{
  "n_layer": 12,
  "d_model": 640,
  "n_head": 5,
  "n_kv_head": 1,
  "head_dim": 128,
  "d_mlp": 1728,
  "vocab_size": 18550,
  "activation": "swiglu",
  "norm": "rmsnorm",
  "norm_place": "pre",
  "norm_eps": 1e-06,
  "positions": "rope",
  "rope_base": 10000.0,
  "rope_fraction": 0.75,
  "qk_norm": false,
  "attn_scale": 0.0884,
  "bias": "none",
  "tie_embeddings": false,
  "parallel_block": false,
  "init": "normal",
  "init_std_qkv": 0.0202,
  "init_std_o": 0.0,
  "init_std_up": 0.0202,
  "init_std_down": 0.0,
  "optimizer": "adamw",
  "lr": 0.00081,
  "beta1": 0.9,
  "beta2": 0.99,
  "weight_decay": 0.15,
  "lr_head": 0.00546,
  "warmup_steps": 259,
  "schedule": "cos",
  "final_lr_fraction": 0.0,
  "batch_tokens": [131072, 262144, 524288, 1048576],
  "seq_len": 1024,
  "doc_mask": true,
  "train_tokens": 1573000000,
  "steps": 3731,
  "dataset": "wikipedia_en"
}
Each number is 500 + 25 x the weight over the matrix's rms, rounded and kept within 0 to 999. Layers, rows and columns count from 0. Numbers have three digits each.

# down: layer 5 MLP down (transposed), 1728x640, rms 0.0335, rows 457-523, columns 576-639
# gate: layer 5 MLP gate, 1728x640, rms 0.0392, rows 458-524, columns 576-639
# up: layer 5 MLP up, 1728x640, rms 0.0385, rows 458-523, columns 576-639
down457:536500509534490500494480516524506524568483501483486527512476529515524478520527475522472486512531517586505507536474485505505505518503491550481511499466506527515507507536527545480470487479499510
gate458:477504521498537467502508509430476487500525516487493457458496485515488520502494432438491482534440538503479489481484529507486491502483496497490504449516523487554498510478487530504460536530490494
up458:460445544501499490488497529478485499508511510491542506468475506559488471504471495464531511530544478521467490459553527537544517511509476500465526553513532468492515523503473510483493536480522476
down458:476557505467518545479535521452498474503511531461509500487467496505479504520497480520486484498503498427508445517535519487503503501492503484521506522511495492461536527503478469509542466506449455
gate459:501512518537480492491474534523501535497513485449472491513461464540491489506545478498463473552555537508498519511515513506496536528511505505501479535501487522543536465488478461515474548497500482
up459:512484486509506519494508510527490497463518509518497498449531495489471490470476528514531519471501526490491475491499513490523470524534485509534523475506488528485503511454480515508505496476488549
down459:440501518543543495482454467440532552480523504485515534523498522503492481540436453507526514467523525542501515501515481537477536490485476464508440486450474464539472541519485485549500495550482508
gate460:502534496577464511443460477469475481491500450511500479506517514531509518456518495456482556510487520507504425504478529482498495503508481502511480481491490447512497497485520471469532541539475492
up460:537541528477460536495489434517511519497505485487442526478530533524503499560510520509478506561523502463476495464469500478442500514507484424537488517511487558564539449524558494494496515519448451
down460:479528513482485492539501503458489510468538496540506511501510475482480512530528478461500507551495531455514494501489495470481525525446491448468467504515488502566507471515517482461524505525502521
gate461:533502500476472521554487497540483510475497521514533525503459500483478489534508495510503502481507547464497467504531526494457527510511489499497463523511460519509498506452492479474490504526466538
up461:513489482514498519492509517477460488535505478508529476554536482553472448500495509476485505507509457491510469510474493493462464498545515494497543518483490460500519532498488484442536473444533499
down461:492528506488471451493546501467475458482493499486480474509520526531512534522519519494524510490497538501503515456491491521506525463456547506495447540469503533498530478523510498490500532519477436
gate462:482508494489562443506497500527514484523463540487493503513448506482516485536475496501495500573534489468504503498487460437532469456520484473486517464500517484455553541493464501486497521577495512
up462:509497474471468528489512467528482497525483494464512518547471522553529497506518539496490518481514440502523503493499508488510513512521464468515453482543483503488482524486478469479499505510487475
down462:512487466506458495519472528483466503507479511487500518498496524520492544456503520476558534483494524486521504488527499485515477486524433520507498479491511483480461493513522473548482480524520512
gate463:505526510498550498487530471477506491497501474502515462502478460454503494530499513518512489485476504456499554466483473511493498504485497500493514474495514536501466520537480541450529468478510492
up463:492499485476485512501537490503508525486521478514477462481528481536510503513476505479509541527522477507549499522529496493515511500481422447507494484526513457498505452458483497556519516542504504
down463:499510467482485537487504485506493531479503520501501485451522463481497469450510527501520473497528533481494516518517505502519507474466464465481475517536494539505524500505476539522515445522512516
gate464:528506525506535461486470501484462458507520471510519488492482495548503495530466463488493436514517489493483512472496492483539487501488507489528469482541481415506525515508509477506527530530486482
up464:508519471447484493525510483507533545492484505486515507498492471544556493507498486463533483526503514482527496513456487432499493501562489503545469500491487483474494520480489510504518468495491482
down464:490486502483485503479478525503486499472509508504451469513522467467485528504520504505513499473524499480452526538496507505508516471523487461521460532508489447454473533487466484498473504480499500
gate465:495506542462510527526495485523513505508513519484495534507520518493522496518521548498479500512555481480504496516499564509453475493509511487513473503501485500521487525468572500459485502529484513
up465:487477500481524508492501456455476533479502535501524514529505487521505509562480501492495504510515480493509575527516520494421527467493490499492471484541506450468491455484537477502485487511454475
down465:474486455503496509497516494478526533493504484496485470514511482508504526482487478491507493489477492500460471497534484482530512504494477489519528517468503504508526481529479501492507541499492506
gate466:471514466508518484537515481419518531501485526486455517522510497477501525503454471474500439547477474519532491457506498509491513465488487491478493489473497478533542503503537513522501545548494522
up466:534503554494491509499466510531549494504497466540512505491516486537507506557486542519492535486510515496509436497515496450511532489512534493532456523557503463461466491474505500493490535521442522
down466:512527499509482504485547464503535482500471475481525496504467501441467528477488475482469484488518514473498516500518509491508492475513478453494506499500477530493558480481582486457490494502515534
gate467:482495498511511468520499488520493492513527502527518536511475486458481498516544527529485524497524495481509494506473513491512486537500494476498520530482505485495513487479486477490529464521483495
up467:500543487494478494498499456473495477481476486479460489482517504517513514507518510495516467544488528489464500501477461483500486489516517487467567483510501534481482534506529492535485529511505533
down467:513522484499465475537501445477537516523492547523516516486486514519553528529541511520491525479497520498513475519466482472464472524492512479515531521504480544484489485537501446538480489541489513
gate468:559513453492516489490492497484495481503468490553510468459498501511535504465481501500461503478517495462477472470485488503522525493486484456510492482549499479464530553476501493482489497501410469
up468:500471496486502484506489490430492479518513532476488483493546546476480517498532481531502478483510454468472523450490437505489458543533533464521522491508507507501464486518522538486547499480494512
down468:468468492489514515496506457520492465464509491487525548484482540445493501501519508510495491516508503493512488498511480448512485533513501502480502495510501416487534465508524471518506475485519475
gate469:512533498500513491462505534500487502531483501452473478494477446505507520494523490498487504514494468462551441521465508484485471480512475500484549482514507515470529495479493414489519488503519524
up469:509552529485484527477501492442471490491529539486480467506494501520507529464481516539481532523491484484544479514543525518509466491507495483541522533474517501523543488499534481518501482484494459
down469:479501509534519489489486508492472479535517465498509506467501528519499536535497487507478520492518485520495502487467527493462528520475501473529499493506489503480491496498520510530463503518498564
gate470:529516515553485469506513527448490489540584498483450489508469476542493459555570462498482485561520600500510494538498469416489547516501464552506478520502459488483579473551526523499522556485496472
up470:536517504503494504470463554450471539511532520460489486446501519509501472571533485540495451514539576473510572553510478471527525506574463551482496567467449477448529529510485506469488547528459530
down470:504470526442502524520492486574498505488551485503509490487467477459500537493498538493524531522544500524509522494569454477503490506446556499503488490520482496499519501484494473470512492512491472
gate471:528502481496486476508496493531504470486500425479481461538497515494541460504501513470471505494511488495531508485497560517478501509550469481489459494464465496519519529458502484488498492523516457
up471:513506459465489493490458489518465465477503478492515524497448531448512507538498505488512480542549505522500532475466532490466488499555527532505494497493488507518487509514532478518476501457502509
down471:526481490479507475463492515518510506517493525541537535528515475499494505539487573530512506516489526533498513472515489526505468513525512508517504517518498489473526499499507485480518535542497501
gate472:531479542497571496476484516483500509462525437517530460494502500525477480508552476476446458509484520555503474492516535534505526507481497456445463525511453455515578482530487508445532540549491498
up472:542461527500531479512503508521491523501506561510491517484488501494514483467499507514475518486550460564502511461537533527487467477533515472453534518489574516560498524529519518523505510514501501
down472:488515479497483465513471496471502449509505518502509491454499455467510513545477511501528449472543488468480506501515498497529491477514492518499486479515489480521463474495508582463509494537502491
gate473:546504519499552493484493498487501484463546522487495523477486500545521514490506498486465471523498496506461488473515502493515483519530508483475442488540514519515516492506515460494497506513507478
up473:521510516494549561493554458522485473464474535477500508485527485495473488464475477479531477501493494506475472479508520506516452532511496489468465547507514480519494497520511491507498506515535491
down473:513540499498511519497511478477483496484470465505523471512528498439486482508517528447554492493482504477468458485491574507481502470517493496503470586507497470476481495496534539503500480476511541
gate474:513529476509542518547494534505512501556523481489450553496472478524495477485503495519523552477441510517503468472474466477500509491562556525530549519498481484468505473521491510502503506518510515
up474:461483484523489475531468540442491535497498499550495475520501494463516513490521505539512510498526507467512486496507496489508500536492490462529503459552493446470501450488486523463463471484528475
down474:476555520556480461487541500486500480452529467479514470470538513456500476518477554528483487531513488508511469496522501499542532529474518514512479465500478477500475507491521472475529532503494500
gate475:514517529491459453513480507486521480484465500459482521494479515487470531556494493437504525497480501480555464500504515481454488478497512476542496489525516516497499517513554513470521528515507511
up475:491480476554520488530530512460500523526479456516500479489479538487531514489493494500478495532528533520439491451478484466517468511511500450481532475494484517466525496482486539531496508519539477
down475:467516513493448468496493511503525516457484504460494503468464532482494560487481506472475547503507513493536491483486521476463488483486497472528514485531519522476472525489527526504506513511492536
gate476:515501468465479496495537525497494495530486479504468515490445519460530506530488471487500513508480505449530468521502528528495502534506484475530457467453434547501547483518488530527499495464498483
up476:492502542456518514471441512544473512539474495504488543584507488542465505568488502502486501490512487485464553527494510550401511537502496484485536494500536559515507485524469459495500462498534479
down476:474488530524482463483514535463479512514512501495503507478505510488520481512534533460520504490543553523510491557512514495429514541507502519452495515506486498484472518485489472482483478450535527
gate477:546481469550490440470527485494493507495524499517498488447479488474494501523472501483486485532500536480544501475526494496539505499550489492469503494516460497464511526512555503460526505530475486
up477:574480498523495511498521474509458502485482516459475490494482472465524508520486529516533467496516510528532502459541523522528489513518518500492513522503488527449508520498530505471495483485507535
down477:534468479490495525501490496453506474505491539468466472533477489484533511469515523505557494491462499507466544453496501488531520507498528533515482499523536568485478480493453513502494497441483529
gate478:553497494490537511567470516514510498523488479512487480494448517506479487486524489527454495542462491479497546458472493545501475492518538455474534501529478525508475482549559492504479528498498484
up478:526472532498515506474480528443547504472573501553472518504544479474523528497491506545493559480447477575517492520507466535518512452468475468509515545516510508488453456523499514554505496496493460
down478:524476581536536496516456539514543511528531492514518528541526528505514499543481492463506521481483514539484532460448475491462459509530534540491532511445514469486480550488508514446470534487518505
gate479:519483485509508498509492525501526524482521502463497497496495506538530509521515497468505514482516526493502524450490500481481519508512496475514480525536491535512491483490537497479519493517493480
up479:510502503511545507470586501523484485510509497476482521492482492481510529531532503495473472537501486549484484474493470456526491518446514498496494468519445494496519507467467498494461512545492482
down479:489492512492500520468477511483517525538532511498496512525469471490483492476512546536466470480429488477524496537513488504492506464448523553504530513485488480489522540493497464516435524451522524
gate480:522435521516466473515472448499491478478499479493496526472499498517526511483491479469500471517484516467516432504486452464492535505494557463518488499518470478461516512481497479490505542531504461
up480:521496513484512498512516519430498562544523502457479519504483522506501481491500478495528538477481493491522523451491485554502475484514496482491523465499537484496481504495472528508480478516514521
down480:516437495501480530487495472504539528479478460473460553496522506483472532460485482451516515484483498469542485485497493485495498479482540482532514453534490482461507518490530471519492535534475486
gate481:499503518499513489507536500524558494469500513453506537466514464482477513483514485485483477487495484501490508511470539523502490468464525528501525526493489532492480519500465539506488468523521499
up481:510513497497494483530451522495499526477486549485469472557502469510508480474503558549498515520472503508512528479499454497511504520500511480482508494480465525548500516531509498489507513542516439
down481:496508443477505495474501512489489505524482470504499479497518533473528495515524470476514503533529523521478481480497531502491479519496506530486479516519515476450541481480536537496515472458469508
gate482:506497478531541470511511531476480542485474483495506546494465487464482502523492501574494459465481472503495489452492475477482548521481497512498513482497492531491544524501492492483447552493480480
up482:470475508496475518510520509501490492434476527535527514506518512504506497483465537534512473486516493546493526508479501530496510518561458530519494513524508498498486473499527488454502484485487453
down482:496519507519502512535494500487496484481519493507528451487514482478470507491510489474504516532501517521506559503518536495470496547459521516544467493465512452502528535511485512485518530488476557
gate483:524501484519531465456498501507492508501514530513506510502465506490529511546502502502485527528440537435506475490464503445489517508502538472468502503517476523476498534512516510495493507521476502
up483:509514496521501467497496472520489498493476522492523558500490534511533537515482530457530506485549539509486502506479504494513533490531492481527514501507515476520466459504496534432495485512474506
down483:483506503487490516494484481484519490506514511527542525515449542512503512493458512509462511492505504475519519489526501531566464511494517487523514513488504462471514449503459513479479477528517526
gate484:519499523522459543518519496514479498536535532511487459514503488510479479490553485477520489505519556468528474520531519521491499568474512480481465478513469531517535498482522520510469529479477502
up484:478512478464506452473506489535520486488493490490495481481482515498525507527542513510499496533526509449495544569504511470482493515457533532496456473488500464469493473489521535523549522494516471
down484:508477472476475503491502511499506524490503520482489521498511486464463500470518515467501431456505498501511497535499541546499507472486474511474510500514493537542488509499513517539472499500507466
gate485:532492520537516496465523559475493512532542466527513513531488527550476493517479497474470537544496493460512487519483481517502509480504531468448473481532501459452487516505475504520555509525523456
up485:545512534499530489486459552504467500500486479498495548515506563530476515479526478495511502499453452481514551476505473468468478526522488489490456477481497523493495539464500519499496511510540483
down485:453552513509490455467469531500457531527534495599504545504522485468478512528494545507502456522532471463498501507534492526549473486525507520515461532496516481516513478501469452506489527499485487
gate486:529489491465518476529524507506521495488520532529512510482512521530542494509508541493443551458458492454464484448460448488474512508518530462506498514481504496548518471455545521477470500479484538
up486:507474457504535515493486455525487458541449499505481473479487524522531515506518557496514528531500470484530481492521498506462475481477525525499500476477454539451517516507514533509515484473476534
down486:534510510487503501479490427478456484517473502519458526515521478503509512495483474527528501505490492519516479484533476511527539474482484499504495478507494510488505486503507504469477471511485463
gate487:516479477530539497533475520476457502483513527479531458542507486536514461493497482516473519514515515474507493550495486456477543518438504489524466521487472518496539494504507518481494544504422490
up487:500528523494494452459437522522468528488451489516486484481514505530545525508510523476444522522452483519485499518470489531494491483512510529529486531532519518492494469499458488450477536548486486
down487:524450506483479541537492514504479533448463481481491470497501517499508505470498514512475517526515500485491509520535526480487505460496501512505498501529477512482501520494515503513516484488463506
gate488:521507468529529482516490474505429515504487488511504497503514499551530537504465520492514525499488541483523405460485459493490543491473509495505494536528470497423500498448529532430535513523480485
up488:451491528533475447508486532478471465488501520503515476504517463509517512524494520497499492498486450467527497501503540465448492494477516483537464502528477465524467432487532508503501505466480409
down488:459535479478500517508484525488444454470466532481479501492508536497464475479530491516497484479496514510516503492490525487500472526516479500461543515463556496501497486509515472529488496514500497
gate489:468488482517504506513523502502510507502516453542535487515490515544500484505493485474500550557465527516529482552485514488505503474521471517505470534524513483502526528461504537477499481497481476
up489:489535525446508460523509479488484461543462488482537547522516507474560484488531552505551492527477438503452494457466461484517503482492535485482519492492494530508477461531510482453486528456473467
down489:558510499494532473480476469510526491448532518527482455509487520507502478466500480431528499502504536540510491518548500503518534526486531505495488510531490488485469512511473505504521473529518533
gate490:519522468502467479536527477463490527546533488523446498501482483493517455486491466517464506526532459483534458520460484484476494508506522491505514472476510547518529505510507525492516535517463526
up490:488538479507501477514508489545497495499526505488501508524500494509463501497505481534555508508515508531492491482510511507474488471492494518497523527507470513516472522515501517510501544485497512
down490:501492503475498460482498474490506500519523476517492510504488543534478472523537481536548516499475510521473466505512485541496504465489489503463548493493490472519521476506513483559544495510549480
gate491:526516531465499522489506511531476546481510498505511481450477477518507496479528507467540517493501527464529477471490496491503504513491491481464504515497502507465461556529492509503521508533510517
up491:515527444519486524536516470460524533505490478505478523559479469490484466464507497513529535483529529525512551498488520511461483482518502505509514493482472480519491532499551462466495485506482489
down491:516497510444513462506475508515475558521495499463487479538523513480471463508492466487494533471472505460508542451499500502537518493501456503494495488484490490488514471498481500509506474513529540
gate492:515488470519522472490461485519495476527510514491480481500501499498500490523578457466513491483488522501522495497520459480456503501504493493511499453516479543439480511497547522447494488467506500
up492:517499487509488495483488469522498517482492503485532512476542520474500524493516521497487487515490556491517500503520483492475504523504487547526494497450481524490503533536515462486466488500500520
down492:473503527474488535489517515492544476486511518532537518501472492523482542499469543534486499484489507526494543473506502497500488491486481514550489503496505458525507515496482508527491527508482491
gate493:522521485534513457494487484526533453527492478483469495463505481484520517517499484514498500533495533510501505521481463491510493472522539469510495460538496523513502512460491497482498488519484481
up493:524451524458497503510486517485492534445539518463489510515488536518517490478500509488487490488499489486521495443503505511492528538504519512512507502509494459497508487518522482467464462466503501
down493:537443533492534473509471534477524540515495496479469476482482551490513517521516491498521543507484537490496509511522491500477515497519525468481539534516485489510527517510487493510444474475472486
gate494:557534520479507467530514474471515441474525501543506506546474491454493444508561484502461505558466446449539484528513487501483521501491514522511479492509509509487486483487527461528516531497480488
up494:479492488526512515485508553455512465537474478461482502497509502490507512506513470421455469434479466485510495544538566552472484503496499508488485486505541510500510438471504502482479493498514482
down494:476525528552464480487509490535501476490510519508478445478489442466488509489494465473525517522529487483519546442472543491520471474484479485571542485485486510507470523494512470533472515471526514
gate495:495483483514554490536470514488483533487506461500488502462485532495506533492537468495500517479490544510485455537502512518474477523504507519460499490529525488513578502488493469476475509502536508
up495:481506540451493529479499500478481484512502492498507464502481471489502508459513550533504445475503498506494506482484501483511477501527492478522474510540525470474468501444484519502536473507493509
down495:527497513483511493514505454536526518494475494547471487510475487472545461504509515501508476486509516504534442507492480496465466527521486514479461477527505538521477508506508464516557511522482497
gate496:554548486535544523531490463529477506490480435481516478546480542484485476538502492520497535494486481508528500504486506530442495483502492511529520489508543554492559552522517472494515522477521501
up496:516513496506527468543467516515532527569499511540480501529506494538534476511507506483498476576491477516465497525507504452460478515457501506543493533463523522508500499521506484521475523501506487
down496:479497486510519543516466476531443517496486496500513491481536512515482472568481461504514507474528484513512484470498482508488490556492536510472495501462464506478504482503541455478494511474551489
gate497:570494490490538483493473517507498518520514442504473512492499501505473507511508488481468488506516516508496500502512464453500548469494519499497550502511492515495476505526518455463482517470518508
up497:499539498545523488539536484531509490510480510521513490510542431490543528513480495474545544497506479546487489541473555537467434477486496540459512518512475507528547479527477529490528479503504470
down497:532502469491523522488532486520456507515537479504515494506515512506502518493499495494511477528531540536499527515489501475511530494469494484493494506472484487524487501494549529491521521527518464
gate498:525498499525478463536456505508475478514507488498483463516510517464479476478508500469500527533474471509498464488504501566464494464500483502480530550506503511546510573491535470487533536513531491
up498:514538508501517490487495471467539478535496517496485477519510483476512498465506502508501529501538517507480466489496501514484460456499457516525519487516495528487512514502503533476528519546461457
down498:468478521520546468498483474498469512513534507529505487508488495518471480541493501503507505512495474557485499503507549528512504518510519545518502515514484457501487484510541494474530507479526524
gate499:527443477497468518496505449504470500489521496471497473499488481472495477511494520487478541528505513504537486500498493498513465444549502526527521463468534476518491470527507555508481496498507566
up499:557456546510539499524505524507426503519472505464495511484491545487513511530506530517452550527403498536510434491477476444524463492534519490521484517498539546477543447487471504468491547464498458
down499:503446530505493504462486549499535495477524524496502502482488452514524514487497443482470441530497514457476504486471477463509513506514458505523514489481511506539486565514523481485490512456493510
gate500:505467513476463526495540509490456520511466508532480525490516540464520507507506479505510546523519556492525477461429517515495530463519464489524490510521534514485494494485471487518557530517498504
up500:487500483493494505483539532490482509502486509539489480477477511471485495480549534499525518481479492477471482500447473495482476521466475506487481480529538501475487502525509490490517464514512531
down500:494527511485478498517500517485470470517507501499512503491518503508513517514492479531466509478495479528483510516530502469518491489495507475469513510468429522502519482539520461502475509537513461
gate501:477529474473536498510476458536470521531473486499503468485504507481545545544554500502531537579504490463511516522491492488472486509459516534455498551481480515517505509474509450492540478520463514
up501:468528457541440505518512488510550500449556516457485476454521512455467510457521512500483530532490517497529492521456569493517517543512461477478528502517501438518462511524481489509499468500491511
down501:461537483496509498568480491501464535487494522551501519464511525500505537537509525504515512506511507467459474490454501514523527500480532439471477549515465531532496502482525461476535506513477525
gate502:538523494494514518474523513500509517529525525479473462461480491560517519485511479499473499501519505476492470506477469493523496517532488547477504471470512496513531497497470495471488485513492480
up502:470519468489519519489499497500464541488558519485484504507451498495479506508519484503510508500519497530528485445507453495515505524484452520445501483534501489479511506533508501473550486540480466
down502:523511525487494538469473514497559468488467490477520470485516483505543502501525496471507481520488485515476469467516517490508519484486524503525553545492510525469466499462498496517507467458514504
gate503:544479488512506505515502529506456473497492504442525512498491500539488480496528504486490493499510488484531518525500476482493502459524554550529512501522498492472527547487510543476474566488491539
up503:474523507516539494547523555466470517464457489541513454520483468497523501505501494502517548509453522478494470512525488490470512493514469502506487544498502523462513561478480527492497524505485528
down503:526507517504509486510509484492528534414526460495442505503473496500478488483523545482473475522476518561521511481504509483492526452507529527493552502500495503510496552497490484473482529520518476
gate504:535498483470523497474469561469480523552503432492525533492500490496452517555485457511513493475490496487473528481480450471469548554476497501480448542456494489535509495497542510531531524528520450
up504:539491495505535518484504489545477493495523467526511493533535479534508514526495508517465480468494490501502511555442451464459509531468511518493495509450510494507509481506529518470559519548487519
down504:498449465519461475506528493534442510533493520533501496459500508540531494500477541513566545479509438505508497482468512540460500512519499491513509525505474516496455489523521527498503489471516508
gate505:541491502482509460497507507525494505539494506469500483508490505548458501536571487476495493467503535480547455477463455479491523461537530485545521503499494544447517515494511491468518552468498514
up505:481506452497469501516476475483529483456506495523526534493478481535506491454498480464489511475510519474515490539492494504464470514525487479507477472523435514541515499485508482505513531466512448
down505:529459507501496487520488488507474458484484502501500451462514493527496467468532486522530507514528495455485506542526525510491513493497515519447523534518458527501532496531506464493550527473474494
gate506:522519492511496464514482487527508491463508496527494505503492531523479504483472479488481554541479514515491505507536518505510467465506520489487547477518480476525556520512457488523513487520487457
up506:517494441538514505527490495500532536517520492478478478494466499488501516496538497494508518520497517476522459505456510528475491480525485491512497534500511468490522470506512472500503493515501523
down506:508454460485506497482490431477503513469471480467464506466482502502499462475482478524468485524498495471507501519508510449557476503518531471511520510488493547460474502466491509483483464458455508
gate507:517414457523494506548489527490517509517503534489493491519468483535499467496504511466476547514476527474480499494513485483497483509505504473563501506496502490523491491549490524551513498476541521
up507:485506497495539493507500517486509497464498491513483550546476517495486464497483515511494518495528534570542469469492535528481511540531455491519485532515465499495462508491520539508521531509486504
down507:455486533487520494481486445477545477523571528497525519459464492526491489533483466491491566436476464514514509521519502485500483489536472472500482490496516519524480524483516467521523511496511411
gate508:480514490487500463456531537500502511533513525488473505488453479523506516541481560538454522498506452500501514507500490514494472508491468453477478523452506511533537502553526497538471478536470487
up508:496477519490514509514482472466518483466478509473486523539479487530522492470484510549509492513470487531526505508513468500492466485503489499515528489497512524505514479522517461466486517495473494
down508:503520505529512502516505481509513465488511509497520451528480522509490512538483504475462490513504483495456538519530508531470481528516511483467466510525502490502444510528531537482502495506459516
gate509:549567464511504469503478473468513499491468479545470466492491539461528478510506496526462467505490496465519469506453485471519514499524516464484502484473473565542499505495523511534489475507462481
up509:457500480478481478469521530505468466489515529509492465521499521530487504520537475538502471479502499500435446514508513469527452508465534497514525528524490525514484493527476509513481521481494506
down509:496464549504515493470472492455478500428500512516496518481480500496449494500461506471537538504463523482497523453522534507509509508487487467536492502471497508518512523521488500504488507484520501
gate510:550503483512522457507495517495477491497508481505490507468478534454490497530487491531509481503484488494482489501472489509434497504501520448510522446509534519522501460495483462485476501509510533
up510:490567520508479536497484530475481539511535512475512512474563522471488488512504517531474504473475490536482481462494464495497504466473505492485483520488514493466518523476500494486488472547477455
down510:460540498510514473471513483525507526469547475497447517477521513491490526553468501507476483456508489531543457501506528491472489443526456453504490442498476505534481487533522514497457500488460504
gate511:575480495517493456508515504485532436523522511502486479492539540478496481482526480498464532554504487497475448478532488491489483514470496500512488548464517506489506500512547511495531547523508477
up511:515536536565518466464455513516523487527478483494499514465525501539531531540516513494483497468495466503501473480460456541460489447499527501490564499499516480479485495489505538440502451499497476
down511:490510499459492476506486499536549476519501487489512518453452486494468487497518506476548517524485494499502520465481546490468471507515483516507508533509457531533491563524455496520430481528545482
gate512:521467452476517455523471484496478492525477489500457520496509557522501521507542449446503522503511498488511478515482500542469526530480503507523437499513475499499468540531499497503547542445506486
up512:508496518535487493472507533486518467556506502518502478502503485496523491484504491456473458504538509519482490503486474525511521494473517520478506501507483504453531496469531520523519493517532514
down512:550501513490503508509477495487475467493454515527516506509500502503523536528536509477525558503562503514508513528480473540463536492473527495510491494519493525466474529512570504518537530515497523
gate513:493529509517541495515506499503489517535480489511506502476516474486520512512512503502492538526482515506506485547490520553477510492485479514501519518515533494504467502507469506530480470488515543
up513:492515512545514442453495578511484487518521489542465536507530518509502468501533427503508520477478504525477451493489467497495494497498518504482512511508519488488522452507465503506471497499457495
down513:534492511507494500536499484520507527494534514459514490480464492493514517515512532485523513516499466513543519476497478474484522512518480521508503492493491499514491519483520510516538490501508495
gate514:553496445510467467494476516487485512526520508508476493474505502465514505518517474506506503506515488499489493473481463501465505504512509476523497505498506475482497518544528480514477511499480507
up514:460505483483481498524475523469508565487508507543504459561472461463478439489497506494547509474498518475547516529495498521487483487479532507512506509525479497465467494504493527518515508480500514
down514:491529501542524515465547508522523489527464486508481523521475505502502558529488521475465485493506527519491507508525532479493534496512525496517508485498597534521511465487512479469476428533523488
gate515:524537473511468505546491495530494483470482513486538495500511533505520495456512484530518498510508527496538494495495481477497532488524495476534470492504454506507516526459534455522505515525495466
up515:501507509497503457539455465493503478488471472507518517521527536485484532490507495524490459488494497497468501527488554474488445487531491556515503476492529510504469455515503526511497518507548501
down515:504486495511469508544507473465506487493506518483534511461489498512497480516485501513537464456516496508519526466515514470499514507525455516496467500505501474517533485524540514498521549555485496
gate516:497492481494524511502490510490517495526547529483510492563532473467501485503471509495471514507495547477509478495530507516467505495535526472553480470466519476506452495505473511505526505532507453
up516:510483535456490493512494498493488507545509478456553501508484510527535538470503504520496508510551515493507494460555472494480508507495467516536472517501497477467470498482545504463502521497482494
down516:458501509503486480498488513510495478510492482527486501491581499471495479496516448529498497459480497522485489478468468492489523517505482487462515506458473499510488495499495471537533505475497490
gate517:565473411485520450497487497486497524527513558528484479499500512455529518525460512485483508532521513480484468489544514507486492520496488499514489457543490464481486559520547525497503530508438534
up517:517489536475530537451523516533521475531523508486533529455488504461505499521480475506502543496467492487516515562505499490522465468556523512494502480524509498495442500516505530499477501507542496
down517:534495437462512501514531486486507461532517457484558492560484526490490517532497466506512535521520498488499492499490493483499477530541516469501465474502445485517432515500512491493522517475549446
gate518:524489495490533477474481507486521490529545490513525469504453494460472479488481517511524494508513504501490522552457504512513518500468517475481501469533457514489504505506524515464492510497479490
up518:455526478486481497484490521473463475482536458537469504498493526533510501498515440505481492490507490511507511532465472454491502469535492466501480461506537473491485494535456464467520490546509442
down518:495520472497529517484480515506531524488499477570490459506493498496510486475477521477507498520514513486476543496488456492518494494519472519522473500502488453505503511557535482499531531537487493
gate519:490501491528508471544514464498484504569454506464451474482491551554468490476546478523466528510478494497518529451479454503517488513482540508562509457485504518517533492487518528465456488506505505
up519:521485501513521497444544452482494495462547502490482476482518492486477491469515471482495470511465505472481497500510575492500452463476456499464530476527508464487484532487509496524536494499490506
down519:501497495452464495503503494471485549521511566463509498516537516494536454491473499520524471487533549466478488520511515550495520509467536499461490502563472537492476488455522529510493495459561512
gate520:518496488485470509512506510523493506547453430472535457467488526483520512549526526536466509503501510501520471496526476512502528511468558517460513541494494565466531516489522485499535518507479449
up520:527518481496478498494489487511457511497449537545536495500498504530558486499483460509503523500502524487510518501490511508512524529487492465473468531489501473483456500490521506567482477455453533
down520:524516514520462521484521538522518487553476518485532529487489468496521512489505494479529513528537499481489485501492516502500512489498528467493509514512469488486476491508542546512454503491506496
gate521:521516486501483508500461492451539503491540466472457506513491524525513531473509462506480527528487493511481521542530510543489491531541495500463496444536486513492526496488485494510509501494528481
up521:466454511495527497462489484530517493499491509516528508487523509517496520534522525505489511499483511480487492508523488488512495463486489512509527480521498517485502493516527525486495488509546496
down521:501482510474478535494501447503511472522522467492470501515550484528531530511525493528489496532488517497502476496525512523519496501512499487445471478528509538494543489522511446541482498523486498
gate522:528492511503516503502497504465520471509506514524476544509532478461516478505504485505506522502500511462505552517498510522510501500488548530550503458504530466486489525484489517516484456493492527
up522:513511530527471490510494537480507486489448531463492523502486529479503524470495552478545538451513529494513508512479468482473470494548499481491480523491503505471514505520512519487499480544473495
down522:508475551500518548462540509459523525481519496484459513503499498483524540472501528539548478502483515491486519507486481477512475505524478515524490493543527442470442504513522519523475470496495509
gate523:495458494513517478497480536512500487497507458510499506505483497467456484473499459486505464482545461502547464490510441477467484498451485524503495469509459465468458501477502464497494502499491507
up523:496502478530493444491486484448529517534480507485453489486517476523522518518504497500474518536496526513455479512503493495498504559511502507524508496515509492517538513522499493495493535489516481
down523:482451476490495453464504498486497504511507491509448470481484491527454501509531485495498488455522521525510482513553450499509478473503487543546508469525502482488478492483514488502491529486511493
gate524:537541487471499480514496477458522472485510481487475482451500484482493467529502459502514541542517516510546471510526465531502536528473469476489446546534498501519493484508522522496483498519464477